From a checkpoint of a small transformer trained on Wikipedia.
Size: 9 layers, width 512, 8 heads of 64, MLP 1792 ReLU, vocabulary 8192, 30.5M parameters.
Architecture: LayerNorm before each block, learned positions, biases, tied embeddings.
Each number is 128 + 32 x the weight over its row's rms, rounded and kept within 0 to 255. Layers, rows and columns count from 0. Numbers have three digits each. The size before them is the row's rms in percent of the matrix's.

# layer 2 MLP up, 1792x512, rms 0.028, rows 1429-1483, columns 0-127
090:114098124119101162079116143124126097107129124132109077197119070162128139085150124138144164141091162143137085101111120173093120094079143189101145150160129126171073123112106145095120115087141062105117120098114152089135075130141157127192133154086149085069168066088138115179102079149155133109146039128142040124089151173155165126151152122069132134087140081170095188172107141094098128126149
096:166161114133101181121145135088127159123188124160101131075147092098066071139098067139105132138139144144110057149087083146161102108116092087077097135096140164174122128081113105075098087079113106113164152140160122169111178048197103158126113057176130148077092120133141106148090107119132113121091179152134105127121185168129066119118124053116134106123088071100136126174108095096166138152136
091:114093092175135075151173112111156182155156120152097106185138090079136119158070094139130104135154174130066083166103109154143193142078128134077069085113105136123108137169181104125127123085150116167179105125136198076137133081099104124171129152137076183105089086093106157101157139090122132151082129105098089119110078130139066097121135095095047125113136143220119088144119114095188153124140
083:179113139099145143136174089182117107102171152172115115134124092176105121103117137056125143107130129078173144160165101138145103169069132171102166104112130076100123113065110121148137099121147076191123138098122106172176083135108153116128181160142066110136131084175172128166131154169113118105124126088143067143172129167121157138135135143162152168077131115144148117147119141078142177118147
106:109106067065099123093113117065156122111119130125091123167063107132130109124123164121174119147172112160187128139102170140132166163126129054137111160177161198098153131103129078114096082110157118075122101111094110083099103152161089160143101134200153156020185108084072130135130157184151151119094118101179130089153111188150191086132105195094155168104137130101144123077137122130089186137162
100:146124157142162138107184087131064106156117115129115071160099087135131179128169050111132120172087137058179157166153080172115105139032145089107091123103123082105137149109133164111085098197135153168133119107120144160141079114114148164156153132102127196161181133064163143171148115197167122123085176205187099060163183113119148114120138142146107166127119134193108112160152131147148133142084
103:107135126082148046141153140095134096121149155100122100187104142146182177128121150054128128046145071177158174146132169157136128141136163108145190168112107109093142136059126115120113130156122141104126112179180103057172114126043117145154116157138118092136168140031141159157138143124121121043120088123151121136157107109071131106071136146149096210097133138116098107126114194175157129105127
102:143107128138091158147180067134119096149197130197125124147124127028120195107039156127122157120169112175114138159030073142108153076192118154065132102225198123174089210125131100078125121093136104138111117076167095191096161159141081138133215145059108174132164118129136159102139183149117152127115120098174138151125082098075136129160164103128187116146162115169093072138137146119093149102134
113:099084101087099076185155125152119159091093118137115081159074119084107190127073117150065143116125130152136141106140062114126140114016169154102171102154139141183079162145135156121111077093153124145164098167114088141121092116135103130171177159132116133111118126133162129142109121082141071119133132066121077109072141188144085118189132111086151104126149088105147089174153112167134140135158
100:107114136094075165063112107118109132098121133135089118150109090124099122135100105167052146166139118100135183122135138159096182182055123082081100176149148054112118074136155143156143096100152115099138209078161129095092071168112127108119151097190110116174104071092083135144099186141104142138129149183156105121097176157076107132104128139106146141100088160149131133101088139137176136121143
110:089147100146133171149221065126126168155158154113156107115108093134138100155064090092091169122095160144146126094130102116100162164199120158104200051131139162133102097143107104144122141119096113175103176146147144143162131084187119197161131124182129094167102076094110116175149084143128157131126099139161131112077099121119190189155137080135131130121138146103117096102107140059172100168126
093:106172113125171153143145054085165157114130109137138156084143135166155114154179157144157145123110139103125159122179163116124168161123219146126077099068128131126142155092164124160109141120159167100189137146172119064109087116076130151186126159141110167126135127135090147106111131120099077126070074157131124101130121126096136103131143130088075153145181112103066149079111189167120160090145
105:176164081146146209086098128094123152125129150178119128075143164113148173089147126159183113179097100097149120140158120171108140148127205112096138186093067147111130109100161122193098161127140130136176144097094175105119165086121164138148098138101139103092175119180126151146084123124085084102152066126171126079153190132140134114135098085105138087156187137234123139175128097143087138122110
099:128217131121083100175181157093145132161131178154112074135131098092147157106154053131097088110129122097134134113150161136224188130126087137100094117172147127125095141164163131122130109138080144161103132118130120105141161115174149113102158120142123175121151136061095137089193135094122111131162170241138147090094151076115039101085149108063166147131139130159102091181113088158083105116201
107:162155078150137209131102120127167128095095112193116084130124194166073177115145169142131162094115100113126101084126189135133092030130117064139135100110081126080103092166113107093138147103115113101139148086199111181094135170157155154148094105146109167139101182124142102156116124051147142075206195169088150155082103107109178158119120103119150107167176112113097071128136164150129120152153
090:149185110150140123159109145106100145092205137135126150180037084155189129138149141079112163141117159206140125153150084106120193140173156169122127122130049102084160187114124110187098123147117125136114106138154075148118135123142149147185103106143158157069073140125083196145118077092143101100142142080125154101133051143140128127092094145172102153185137167058148147098131089165129198138151
105:150099144143156121119153094124143130111070143121106146227108107179124128119130169119107141129084099123162137089083121111138095187128152109090137168122163149092089066116163157073123110152111161134190159102178117081132089098133078070122161137116102209144113120076154120084143075143100135090166096083151054182157126165097182105107098067137168108125157115151165151177150156181091122152145
096:141140123171139145169104150123162114116108107094123124126080136160140109136147087076140149096112148109158104173095105143130074064129098111142138130092116136161135112067125146179108130151120117155198102077120127176079142132043148091135181153082134076183115137147097151111160136121132162086211112106136106110170073148096149164156113158103088101128100103201092064114113128103090105165144
090:113148121110181118126143137190143192135129121142139089112111109140191129087075117064174199098083171130119167046108082207082114100092079100075107132103094153099151150100112103093090147147153145144093141128111143136175127110150104074097135134152097140135130160128074145141104098081152096114109111131089105131145137075097125129081165138097133122117118188133154118158172126121125129139143
106:102141124136147120182188061062146146129172114122098117157133103101089153175166121098184109145120152129193148145198104105179074123103109132149058096085097096088153150145154116134107103169229148178166100181158113163085114146146085080142133133105124139114158101092155114057134091114131121099138139189131098121138158129141101113147153133124062151130101071233147114161150113145119242145124
108:132102090129153082131148126154103113135187121113083154120063128107107106113142170147186094118121142112085124112162118143165127123111204119094113132110151118128091132120080109097108132125185086097114171150126138134083122101139164114135227139130135044094101143204124130052156105105144114113176164141128110112114145138129096135126123108141143127168058121150143124113162185147144095143139
108:141153136170161100096118121157135115118101124153126090157036091144142177169178107089123151075167106130068114150125152169172151092075149170152110146088153155124064115100138130098148126135092109100161141187085099086092089076170075041132101162078125157160087146121112147123093079099140118102162177111102157133079149113129151103104132116117121129156163114119091146141163134129106091152120
097:078082119096112160126153128088112192121119131126149093125080126139098138112141161123154161118163115137158129112094141174086148181114102131182122110143133177164122141144214121118160070140137080037143126157137117131076092102176074120156067155086110074086141161142166152169125069120160155142102130119127121160158153129123083128137103147085125135162155115124054114157134139105175127182076
094:101145128170140085125140117068098136156164144169173149102153164159118163136183113133090126134141131120033122094181156100077159119165138138136067099129151096089110126120140145101137110111142121141107141110111153169146144061067084120139144118114205096126126072137097117100168156162101114103181087090147079148128160129086129121086151127168036113205136109098101098117164210155122138138097
104:146112075123082106059136120099162100171123117146139114128152168099099143088102176118145114173059101133090111157164141128126148106140121144127091164084095142148093138131096164086080102062092060147121122150139079176128135132150109134165164154175144117118159101113114083138141201076155173162164066097132158170115120164146091113106111113106147099141134133103114131137113178153106132133122
096:159108092106083086110059157144185168100179146110129094120108164109108111142137165042092127121067093170212089193081138097120108187110099146161189078155183134134113060153108146128124088094198106116163116129087096118125109109088174134099132111116130128164171111113153145110122111152167125079104133087151102123160094129129153181117094109147145122094107112076132146167211166097109082109167
102:065093179093130142122147104182167137103117138160150087135104106101089166081150111074141123117166160165108121140101128162063098149176123077130165120072123140161177146168119043106127143117141087178110122096116134160159125102175096123130098121179128119154083195083061112138162092091098139141142123118158107119123098124103145136105179062084132132141115096122041122061133156165122090101172
105:183138146158125134095104104171165105155172106156110089123161134146111142156136145080101109154101093201098132132094170125126160110122157073067148087142189205114088087131170122095155119091175116132122142129134160093073177113190050112153157114147135138085143149096131143077151153115150124100105133108092076137111170107097136165149109101117126139097176059163089131099062114176107194139130
093:141175151133104047093117134135083118176173127169083098147043143169161170104154162089170178146138152205142122086140109134097156160137186123124100134068183071096141102122141093101139037197185170133105120175166137158140098117127098122203126146162120113161099120122174175105130110135116163135118128104123075117118136115113069140132110178146136131129098155143122126105170139110066151123153
104:127104113070112132123172182171077102075138099110053151185118206068114081156112086125149180166125102154149196132038158127097164127099121156097103162129140085093112122088091105121106114089162106055156143123190165071095043167113122131141092163113099091131106061055078095131138123109100169152104137182169096099168123144155101160116079074199122113104127136162150116138115109122146190195156
098:188114112083115174106111092087125122122125149191101090098062133116157083127119141059131226056109114131148159184143066156175133157128128208116103134120103182146138054112119088103172143166136080143119147158108088131078175124187114100132109104065122134104120119135138188175084125095096120137119124131180134076129166116105195179143116083158112172148143088177106134111149087113096136098116
109:157174138149084099138116130177136078090062125133109141173086053030175187126126086160115166120109192081074170135114133230118115080147127168124145157108085131112122128108092112136107147097113076149150172113137102094130115141132136154158175099131104105143103133127171133151138107128126119110104157103168129106207097134166119210127136094140163162086146089176123150074182113142181152137123
097:189180092108110124066118142144098145103093131136107144096124131127118119113124134134127110101133037106105236128127196140103122099146115148179111129056115130105120083125141118122123066180099115075154131140082150151077142051122122163119165125095145076105154105135136085119164168130057110108142058229158146147125132153066142152139111102153147133118179139098219127166128097125086153159129
103:112155148095179125111139110036187196146178122168151114097105110067129134070139144035143122121096100117119114107095134088085082152118135164099130158113142108097104107156158136137110125142160081161122128204136132161083130151135156151121153072165111151109135119136061166104118101154109081105160131143098146132084140118144091149141129116102126201163137163104072112180157100122107183117097
096:136148123161106174171084129159082130116132106098151094187078106095114123160076190083054103134111045102112095083156160172129124137134135118157069105169183102128132126102142154129137090162109145108155111083155105104144076135141071113133119122138121154150131120097159147077130199157121185106180109095171097101153090157051146151146177153160146155133185112104176120131152196141083107131131
093:128161126167062145155148162133107140151123113132142191112116116191136110125064136135171095120082149133146199174188113130140092155081098171175160059107142154146132100105067145110134164124079108145156138090160113159105161161113154131130169141124088107156170147156168144099161164160114104085172142125106115102167145140147146148063136103123118141126103189117115101185133159094124123143152
106:154170162162069098172080113101076124120142140138043114184107094150148110110107063113155121134106141164135179113158131213117102136117130147131170164131143086147130114092120150108120106126098146113200124134076096103062134141037200090141101086121159151143170140031155102132067165152148131108109103112170132138174142141102129113104153159127115081115134114148083079158097162087068180137138
090:086109107137106108103087172115129145120143121168092150115070167154176043139184073064138137066081112178115128127088105112105119110129153126088103187083184123125152123124134154134105120066113121084152135099154087139113088145082138130149077135122129132134173142087144131139161130180136137155123142145085115059176125074110103145138104143148078126136055142110174134114084131132105220173148
094:171121107097147207108106154157169175145111087137096159106137162172118139133137130123112066157096126173159104044041090183159083041087082178112141120148156154124096073131126116089127090150080169120184132110112127147167159130126172147132173105046116139168161159148122092140101174152117148083171084102164098119153087156095196130073118083194181137122179075065164127177111129124121123106141
090:083108086156130173129165174125158182120162161129146119078126104212125151135122159148131113151137123149129133212113069147140085148158155166113104090111084137067158085060124153100096097112160134124096152139065162086134137142099125158137150150123167065082124115138126166117154141163099117123128120093155104195105119096090167200191089076116153190109153099130064082081080147152151139133144
105:171154143180145143129100119099085147161098129122095176143107183132111171133149125134137122124118111148186181137107134189108049087111117115106141101103149094170118158152136108156103085149088121140130090074106124147132155000130089119140181122120145068144184107110102109155122126116128061081088150187149068149162096140131176142148123120149129125131176070124136076173196159108117109090151
105:080090067096130173150164115150122099095121158175091089148087157106181191152141183097148143117150141110055128182113147136103121098190178153159127138070165201055121061111124130132122097189116073174171158100161160110085122141180107165126170166082092083126105154135135093179059123090111121139165045149191116132132137130106105141123116162120140151128128077139128151150134112132128189142122
097:114138087113116133119063102138156100086064102089099095194133112173135144111157119111112135136092148129138147171157110151093105087137133174139197121041141138151118139135074138167123130094135119095109099116109095125164049153126147122142101148106145087154106143063118137172088157119126174061094083170143130138157105156116073121052096112125114157164104122108158097143160129108185067126158
098:174082136148113122125138155106166186096161122158122132174105186105123201142138176126154130104111140140143110093118166188109148123082140149088141150112155108072088115105104164067124159098163078134105154153087150135123083119158083115144125087213147095083096067149176118117120115108160112086074128124149131132189160141147114147161142120146132120104184161124116060114217116204214074199159
106:151134115124135135189099105078150108156148101140130169129128111130086100134131092167080108138145110136160154073122092226145102137084081084124166134132115135179094139121121134075121141153132159072112113126151064090094076142139177132124173118110122045165134132060099029100124134089109097115116128170140175134190179175115086125099103122117163129108152142144142148121134163129072100111158
103:143114117095089166143138096142148113167165134168138147130150101092179133070135108137073108153146103078123195190145099124112154165031114089139194139104119097119177145110134121091089109099118093083157151135103078099102077104157117157132255080036112093143172128156143160100120061099144106119163139154195128195158093130093132100183133105138162127154143159194131145116132115086146133137183
101:165142131109150083143141157126138125168112150111089053215084080121169087135138105104129149149164151134122139133151130159143124096134201153181120115163110152097081115109174140211106061160148136128141159180131170050107081102140168146156122086122140169089175110147119141111135109081176137114118121151130075086191125095120112098146118138176107147132142102046090104137122141132142191144113
104:124158076159110150135153071113111119135141115105085119158106077163118090113134112115120118136118107156128132136150105166209116157108140169138157094120117106094090092175160100156123131139104124158122140117139136137063105136124165125160171121067122129075099104159115154180126128138078068077163141104189162120122205184143150131164165139131118101142152129139125149158121146134056110099132
102:125138166121172166147150055128162170102146157101127106189156163159088120110080146126110110144111094110094114103139147238118108150131136114177111110116128168121163082144129094129123172155123081111128117120181180107096084168149160157139099205168155109135145135154107143170143086182146059075184093124123100115108106178094137133176112113096135238137117168136047134112085120093143164113101
089:142136112141164097145109172067136126167113141142071113135113139048121153120098113106116098133169104143160111126107152108157117142121138151126162099099158137165151115168160139148149119131110179128080178146154119071176150107094131124152050141108132149080145178097104112176185073149080131120132134161096152141066109110173065096194160160110082115145148142138079150136144147123088139133182
102:162060118087147198075134161150132112164186107142160111150115117137070148099164150148081117071094141128153170121130099140087112076182159118066119111151170145152155164164115157127150128097171132124139147113125147111123087096109136128134149088135160138105126084196134129185091143127143103104137156142132162153102094176108121195108107112107115152111164147138121112138157163117163130124111
100:085140144077090121097155120094149142120117147138130128125141155130101199152205096124173143118174139106162105110137110124112145112130082128170135121140118154145165107153133124132173128160177144153180168119120141136179029120184161090153132113128105099109119164086152110154111155171113146109186162108128144112110123155128176083143117098138210178146162097081059135140200090163153178088180
099:174162107122112137100110149161127162131130140148111118130103189137106167141159133090124094036073108121147140146139088140163104117166169123145148100078105193093169153132090064102118147089176108125147126135073124132142179083140142080155134105109111164138146138121142102107122141057093123121143128057169128143123149093143092099128087116188134149122112117045129079155148094101137149087111
107:146148147131173111169140068108123140140112134193118118146130122122101141128129104092154138095147167088104152108121118151161140093116137144143089123167096123151152087107115064084128088127120142131124151118150137164118121108090097163128205121151103120149099110174074153137152090112085131115110137059085117142166148135109090120158127029118117135130165094102112107151109099075151169121127
099:146134105154119139154096111034118151130173113196111171070160183148099194121154123119069102135118180135159155102147111155093191152104082141136122104140142170114132134032090066121137081135095129076135117047105169116140132118146156112135122156096098085152162138122086141178104179125106128123093125160128147164127150148097155127159140107059112118117142082174060134142107177139123148157167
# layer 2 MLP down (transposed), 1792x512, rms 0.0209, rows 1429-1482, columns 0-127
081:131162140127157151183116103216083101064151112132157135137131163140117168114137090112091201079098103160136182154149117155117156123127087108123157130152117133156195123124154078125092121075127130151132103105118152117118077113106195114102150108191145139110161089162158059106073112106075097111132157132134093112078170113126110185137115147078113135160089082177094134147127099139095128201128
093:082152128153094129143081097226185152070153114106077138126191153152093178180119165148173166149131072109150108199117147137132139140168135141146143111079163075076139110121167069152164124151171125140142065114101113153109084108069151133164107119111175078150168121142062062135159157141108079156192183090107084141127155158128075180184098143082151108102101137133138141120134137155086151178120
092:119223135116192135143096100098139123130122169112150151165142217151115112136147158131139133051093100091181197156141121116163117111117158102171137119100163112130140110084062126127138114082085117097144145091146080158112086162107106083116184106101089097117103068123112141098176134123102086134135127168112102152123186153168102153105131122141130147156090097107120149093141135199099097111143
074:127111102089127159124100084132076166110115125127118116121093135157107152094131160112149182159161088095166089158132119138108159102112103039149115182063169142113156103115100089137130059106149139130164112128105076135097088122163127133170108187143133136069118128160208096120080132162069119073199141115095081177102093178160117182130131152100127098119118093119191089114132165104112082153121
105:124179141140154156132135119190114048142104134209159076098096099125094130114110127158098103051119094129092176126122137160154150145180076146127148139140097141160139099152104168157108082149143171121166106121055166143125143183114089119149118094137114160073172176121167142123159069094165090105119124132109175156153137146100097135099098075106110121071103131158122117115069170074167135189124
105:045113131115105136187108124070091106122131126120091121133183255125107161160141118114130155127135123155101154115065193147127112108169143149156138114168180152082110065152178173124133146147105107182087087102132100174163114179099094135133170104113121111087129179186070138130205099119120143155184100123093153099140122120126137102089097129173098147106151162111137104106139086130156141123130
105:150135186140160099083138096166136127138160110145066168162108132083138112118172156155141126071100134048155106179097057116131136113073172157111173133147137105086131145147162123172119104094110116147139160182147116130130131115099181185114168121150132121134146112185146147105100174071062093094145119167137144159113137152136116101143149088151084139125108157131146102143084123121095098105169
106:116111119112081186181120149144127099148130171161157072145109156135172179108138111146073099157158126083144105123152129084105082133071154106131136131116123085067145084112120125120177142137096092130147200113134159146179148163096133108103149093112096157176115103079176167141120110194073075124089040120170142077147152169131115140140148128130131175128109166102109124136136076101091089155090
120:092103084122149181134122188050114152156181134122106111080118134116118142136154126133150118180126079115120058125162119142139141138096093152154098148113159112107134165074177088161192145092128162133102051122149124109119164151101129122112155117105111169130149109114127128156083134141139181105106171136119123129120065203120180119128145060109106073142088151152175095123097078098174104105115
095:060117176098141131093096158140133148139154164134100132128151156096105091167145097153145149087118090093199098137138166164098154144126103115151153085214075168128144127102167092110120087073151092113111183165139187129108115138164118127117088108144153136121109193122138117117146100142169188060095129156059129139154170118113169098104121109094041093124162127162173141094161156162155156156092
117:119067108165118199183085149111103130142111113166147090075147170077128123159129117180190110137117092122121199154147200107159136106164150149116078096164187125089145088094107115151143137150125158093185085157076176139177166131152106125139115072132105149111136129076107132045089115090134132089221131148164176117197145150148171120152150152180138141131110153112136113184064096115118129091101
091:138109150100140147081100139179178115131095140118115147186126058170103148154157102110110108145093111114180141156127066203169150112134129144168120111121089117144132139155110127114127103165135138167072111081173107155135081115162116067152144103068116127140150141140114146221082078165101062094181137117116125152100109121178081156139156119128119134110095078131181104131046078126125098145170
109:069124112137125118156083105192179152101083111099168080109170082140127103088046111183153174100144158127108150142137162129111088128155103082186084155082143179142128116137091103139131133129154106134087098061141151175108139187102172085157108115159100156188183093151143145066201129112149111131167109063110166157169115152044111156091154150129093101138121156094152170182104126166113187155092
098:122136082091161118116145121144146130078158156063115138151104089133101134116091106117155136180114130125147094165180092151102199118128189119103134129090135096105126106055143071171161149140177092135107153102081097103130105107144142083113146140142157156150085199109101129144134145089055101105163114108093048111160145135143186145108085133109152111119147151119115100094146158151114104104151
107:105128136129141108137170192130184071087170165112190112085147199116166093132162127181129098107116122122156131161143129065223121122136131161125141060123168131116083140127126165150126121110116179198076134135118135090124100197110135165120124129057121127129080130129128082022103102151139170153069121113138166156132109107115079168171095071119141164124051105164135152124111131097161111134128
085:142085142101111159091160134111167156169137141160090087154212168134065146098093167095153133101100126060127116156081132157091181147135119145157096141099183153132103184099074088192143102090126140111097127076090126151092126051108103095142109140151155122126148097134122123083149032157099152184119171123136154095117124152111128131104149097086168123092182115105083126131155145109126114155167
114:068101165121135117126101133129106173104148139126184122109108121164114129143141133144115034106086116108133163163090160169084135158130147049135165126129098172081079140135149143136104123127137113094121128191105135165094122122086092189118171149155142144102140099125167151161041168180116172134140101144148133122166133201140179151075116116156125111105073126082169146185161147094097087175151
092:131097102085191179113100107131087163116119125143107075145119071127082113128133163186100225121184160099110141144142122151173180161161130173116129162187121105116126149183155066116164110161194111140135149113161125091116162097193167141144059133156106136136147122150113125181145146109098148152084157121114092128102125117118126112070159161165102135174075138088106170137120132108135153205085
094:116171119122136151126071168123125185136201163136150103133086094130060136107164140137101101136138122166110112151102182157110168196150179159128115179134187116118153186085059140145101156122153125115074091118052164124114151092093091169133117117097099136046078146128156099187193145094168118131151187098125097127172187168093157114169077120138162114124206130170115093091125147140102149153106
112:098083111144152166135138166143095121143127128115143114098102184100160085140087109127135107182099180167145140083154115163118113146106164136138128087127163163099135085122135127152099116170148141122140054134104171149127135115093203145119125138106104112155088140149157067134095160141083095113191089112118080097186105105138114119080157107047072131107166120106117187144081093124120091124085
110:132124160152161143202185108087157111165129160130156187117192131103127095110109146108148102061159089110066121144107127207180136105091102148106115167119073094126089154114094069117153105171089173111123126148136113185108092132072143097132102141138107139148139134153094124165138144094144140097075107137131144177161083129108158114164154127126142163094054114108172118174067163131145137147160
113:141070128055120150105133112070226136095153171174133121109144123064089102123095149133118133141146119200139100179132105132112163136165101124094079104191151195073128133177097101153110094143130130113173096131144116093113125089111158085127013096153135135125106185168114136049165100162089139156145166096139146163167083123156140148116153064101158173133110144056085088134065101155120176139134
097:096194191166102133184035046125132106088167117199117087123092138120146164119116118156127168110094197097094137067088105108102101154117158124062090112113095175121149114066110137106129179125089121120138088205149118150056140094118131114127121083107098145106155157097124096142105126159163131134077138132174134132142190114067110152139162146162146120122165142074157136178086135104148113194172
076:171131143097120134116123140129156143102095126081068110116135117141104102087139132095182193146093135211222146169029118153197124131137170135156143164143099127106144126134089095195090141130112160167138127169154126081104102131209122097095107109136120117109113210111128162151119087132141109158072160146117146087142087136138139154157084130148174103120163090109116140124184042118157115116160
099:153085190120127152171142238158108137134096130122114119103135120131154137159110065130187134122181176140165147137213151049118198120120141159101147099197161125150144096164038129137111071177110140121170072070153143160167088136128151110120133108110088139123115170139109125187109125124109119194086159142115148145139147189150134098185086086147136184112077130076136150123055110110116078114074
087:057144178181134111044115142104151109133039123129116175162155098126103129117145124143083083118119173116104121119157141190114111147128147089125117127189128109076109134116090108076128144071112119123140165105137156154085186095086170124070159114146093133083127173142095179075130117157126164162107114146136057112069102119136130129141078134163176119118152135157114162088160131132096182142165
100:138146138128154148146118133155157182151185105091151121137179130107146083143172105152163160054122136078089114128172116118081150074102089173138107078139116099144126130092147155155161102116095135092126152128185135141118105115142143192138142124094143153092175096132156084116187144080059201127068134139154114141161046103126127137121177090175150103172119144052175163193196130126176109112102
107:199061163108129174195164128124158144133138097132109110141121128184140161135110118142091113178121113159099116130068088090082176162114186144124106102140153138125133140129120111039120138136022085133135132105068148081142055143079116047150101148132137179069115130159156188160114133104148128085174097123093114145173119120125099101146096118151117135122140147148133130081118098140151143094156
090:132083143076186117104104148143121130145154116149177097058055107149171136135084096129134143149079124126189078152103074131155175184104126124130166098172127121139179114107149144167097127139114135179119047132130107160127138164075164207132144108142113158099179176061158161062158103092067150061121154095128210166142165119118122171151154062111124181145164173132156142118065112125099108190093
107:159143101155128105145117204128153064127112136135177071157139132117163137166062122118145094113165133126127085130183112169163138076160049105171104093160132130140109137051133148170113092123129117128052105146131100162130146139092096115146091118105108062149071153152113172163079132089084141116155110138134114085115127137145157134162146242114113120107157139091175067158104081152145124144106
104:115149129131164150138108181098123197118170093126051098135102121143117110139116084122163081124130136191187120101109141146143135120151120102157061099154160111149173079123088082162089180153152125152140091171132133149091127112068158092126113094049118174116116101105152126130139078140111116067181133124116157156152147142169161210152129092159106154135132151147109078091077090112108176171093
108:100122133139194147161170121124129112154124183131095159125124170166125069179106183161154168198137114076120125123133141135063131074097142139124083160206168117063165119088103164130140135134137123170151149124094086109078135113201166124108134117019109067106150129123123110104113074156169144131106102188142077053200133044144123149125137138146129164129157148113138164133131099165102137114174
088:116112149091098143138122088153134150155156090102099158127127135091138134127163128143117108103084105124193080133134136195093124175099138113031093123152219146169170114119104157193128119122137107143095083139152187090105099097069120136125156133150106132155115105181176138169105136132195142111158207116145154131158140178150163147113129127152113156124084164136157079075162095119173124094181
110:167109081190094138089160136154136136102110159148147163149136113104100094153181162145087127146114163141145195109189121096090130132141097105151194164121078127164108125128194101149093160194174171113176095079121153113113141068069105136125143153116110112180135126154146090140178101194185160176118150116108161134122079161123147103146077193090153141142095109111158185183186121162154149191102
096:170172111102127117109144179229088112102128142100132207128133119086100135109138094155126186096085171165142110144119114153142126085136114064081151153144076181112128131086160121117182123173148086153146136130158118125137124106102118143095197180185161151092136143129138131142168109099100095076089097079121160047121178139178176088150101122157164083103083122137171157177156091161090070108136
084:156105086117108149150133119139112070170114126168174091134028159078098143082082189114190137141120178145089171064103136130065076103166158133115104153159143115109078140061103086141106127134114094085131148167154120132096162162118082136107083168136112145091125131089105125206112109163144160110148094113132187128177108088152145101148141150202117141116166123088177182171144139171121188110129
104:160111106139132156135169210083185118149121064149184137106066117088069122173132162164101125083123139121150095110101141078135175096123099124112128070115162126087096141169152104137161169193162082089052123119113135157149079100131142170172149173134112143084096120142087166133170178106119120109126085200068110113177191130100085136139137110144190151144107151120131162112085102144175164096107
095:176129145110125084139077185129137107131154128169136083118111114164116204134168127180118147077187135131125106133093113127157120155112072090072103170081158115141144170122133120120093124068189097126092145129152157108112113161124124177120115108123097120158133117167115146129144146189071139142134131122097079074098116178094107139095150156038168097113088157067116071123176153127126123133113
083:121138124166142127109131072129097102112145140150071135175118139145121140147177075143118119061098155108140101198147152115069088139139175122112147118148105102159131074090093160122119128132152100133173079121092070145159109156078115153096075111081219122133125079147170138113111115129110117164179122188121090112193076112131137185158098143091158150108089129086145141154115171105072181085184
084:221170115126184147121116097167113134149123144100084049153098160090121100158169109095162138122114153137142138141188110122121110147038099164142138164165160103131143122075128127171193126181164155076158055102196045138119126107141121101086095156134155097142158126157154086142102070105134090067110161099159087084147161153117081107122139186074111104140113106092118103194135132125104118167122
097:178183152080123088120077097145081172120064138136141163060116140185073145154128138152087162108116166190121117112126145179169110136150162159112172128102129160188112101168144097119085153159124116165114145075138160194119121177083120119099097102198161128082166059213158130135100135137084174099118169129147099156157114127117089193080088157137126102156136147139059114146137170170107127148127
106:117164147117130104100177132095171122163178178125156154129144169097126130141069181151167088152108123137133093153129143156042135167190108099061121123174123126156123165065121083123127114101130136131146092107100123056148110105108161112130148157087162125133157144136131149104126175174155098133194129086178170150180109124139144131105121147108125192115173140091093091192131161094223091126105
094:163147148069087168110158161186179106132122101146139168095162102112153169100141114132141098116110137170145108109148167130138165082113145094161106122109124102183149134134151101098108077143122137128139115153103091118111133079176066126147114096047203080079107155073143127119092147103177130168106135073150137119078086112121139147179150198168131116144133081122105177116160119143111109095095
102:118177090081142166132141107171064138109079119107021123096157141135070159147142108107107145150120153138156120117061109133116062112093094072199178169132066113138157109115091130108122165135119086131143131059148097180187080108181177112123116132107116131101133158079190115137161093052119115175136157123099109129106182115075091106042121104148174182143152140154101154126144142115076101167112
103:087129153109099195058131216160142161128084126115135130124118079153167169129141104150111146101118146167132130132108205125103101113149090121117116101100075101136130177121125147188073081155055103115155160145108139122154142160101101072072106105102161157160165096164164149150074134113114098118155119150116112119142136144163093162132143110077118116117141105106148127116132130127102116083072
095:149086180069120112197131116152190147098065122050113108096111169186157107103103130098150116141108121168106070054087082134148099150120120125089149124149057123115164051144096128087071114207112118177135125055176130161082076124196191140101073096132162188150132128128110093108123096087124106121131117140127105216120132162126098097130194082084154109152107112065063131139094075123154101094127
105:138155152162161149098101100121157114107099145155111096125084156181196207124185108132119103139104092146132096119107161142049109182123140107156118133206087130148142171138157074150115135091118118111123165135155079134125143110167159116131150093130139175139150157174147098078091076104115107120129131147134159127128193105093100153137135199100123100145111132114114153155128161123103084098157
116:117086119109128137083146119133180067142088138182144130127069132070144137146079171146173110150108129145130155208125120132155203092117097118146184114077103162155088112131096089104124133128105109139125120158087097107103154133171115125101194140139146068167108122138152105161170086150158126153145130100115088120129112084126145175118136112124122156121077119180131174103093084066160088094111
106:067171165134162094143099106151117122151170136109094134124095135095154134111113099127109151098118104114102151096110126194070134113091156134145169126128116161152145099107109125110187153133069129150041137141116113153122112077117089131128131144180134134067140080071148135205124127108131093163192096118197177150118125111124154099113087066063107092100124119169056082138139138117119097173205
084:148175147144129176124190100123104183154177135114119114123129056168086096121189160116125122142104113149154104138203159107148142117161125074097111092115128049082135186113119121171099095137137118109154146143102154097150108137171121160109150188085124096132088087146176139131096093079144126115104156110150127164173115174157143126112107144120081155141109125044112135091127149119143084086196
105:136168121140086154164185135094118173074103112171149163117113115162106171129086155134073105124123147137102086127114101092165182171127167137089104097103164098147106107139133144106094136135191137086113102124071142146141118115083123155074117145110103049172112141142147142136107091113140132153130147112068111157172132180135118096163154126148128085133124133139108107178158107178057120148136
096:082117086116120132123106107140083168170090133120105141149136195146132087134156028153120138173097154177110085179116171121110121143182134131117117105146143118133116145086162104134119098199126105092142092105146125138116175132138090183108120151119098113106121134161145092081150101097116138117145089106134227129128128084148160113164146168135117121119170146189148200075098149138136117113137
098:130141169176121119091150094150112109134118167203128134120139139048139076140108098146203102129125108138153104143107096169061027120119108125117080063109178151145167158127185138105126114184116116014125132124091121115107079121129118153114092177115114131125157071103070171123149073141113122137165107117124103101139127126136190161092092109096109116079126147139129118126147096121137091144121
099:162090145129172133133124126055118131186115130140140120126083020146121145090118117136138124142107109138161179134083024134137131140207100049158090113130126118156101183135137171118181099092154119145158092179160073103183133212084134103138080166160138142109113099055115138073132096106177125124119167168075119078127162096075174139095099150105163185119142108098176134124130145095181088216145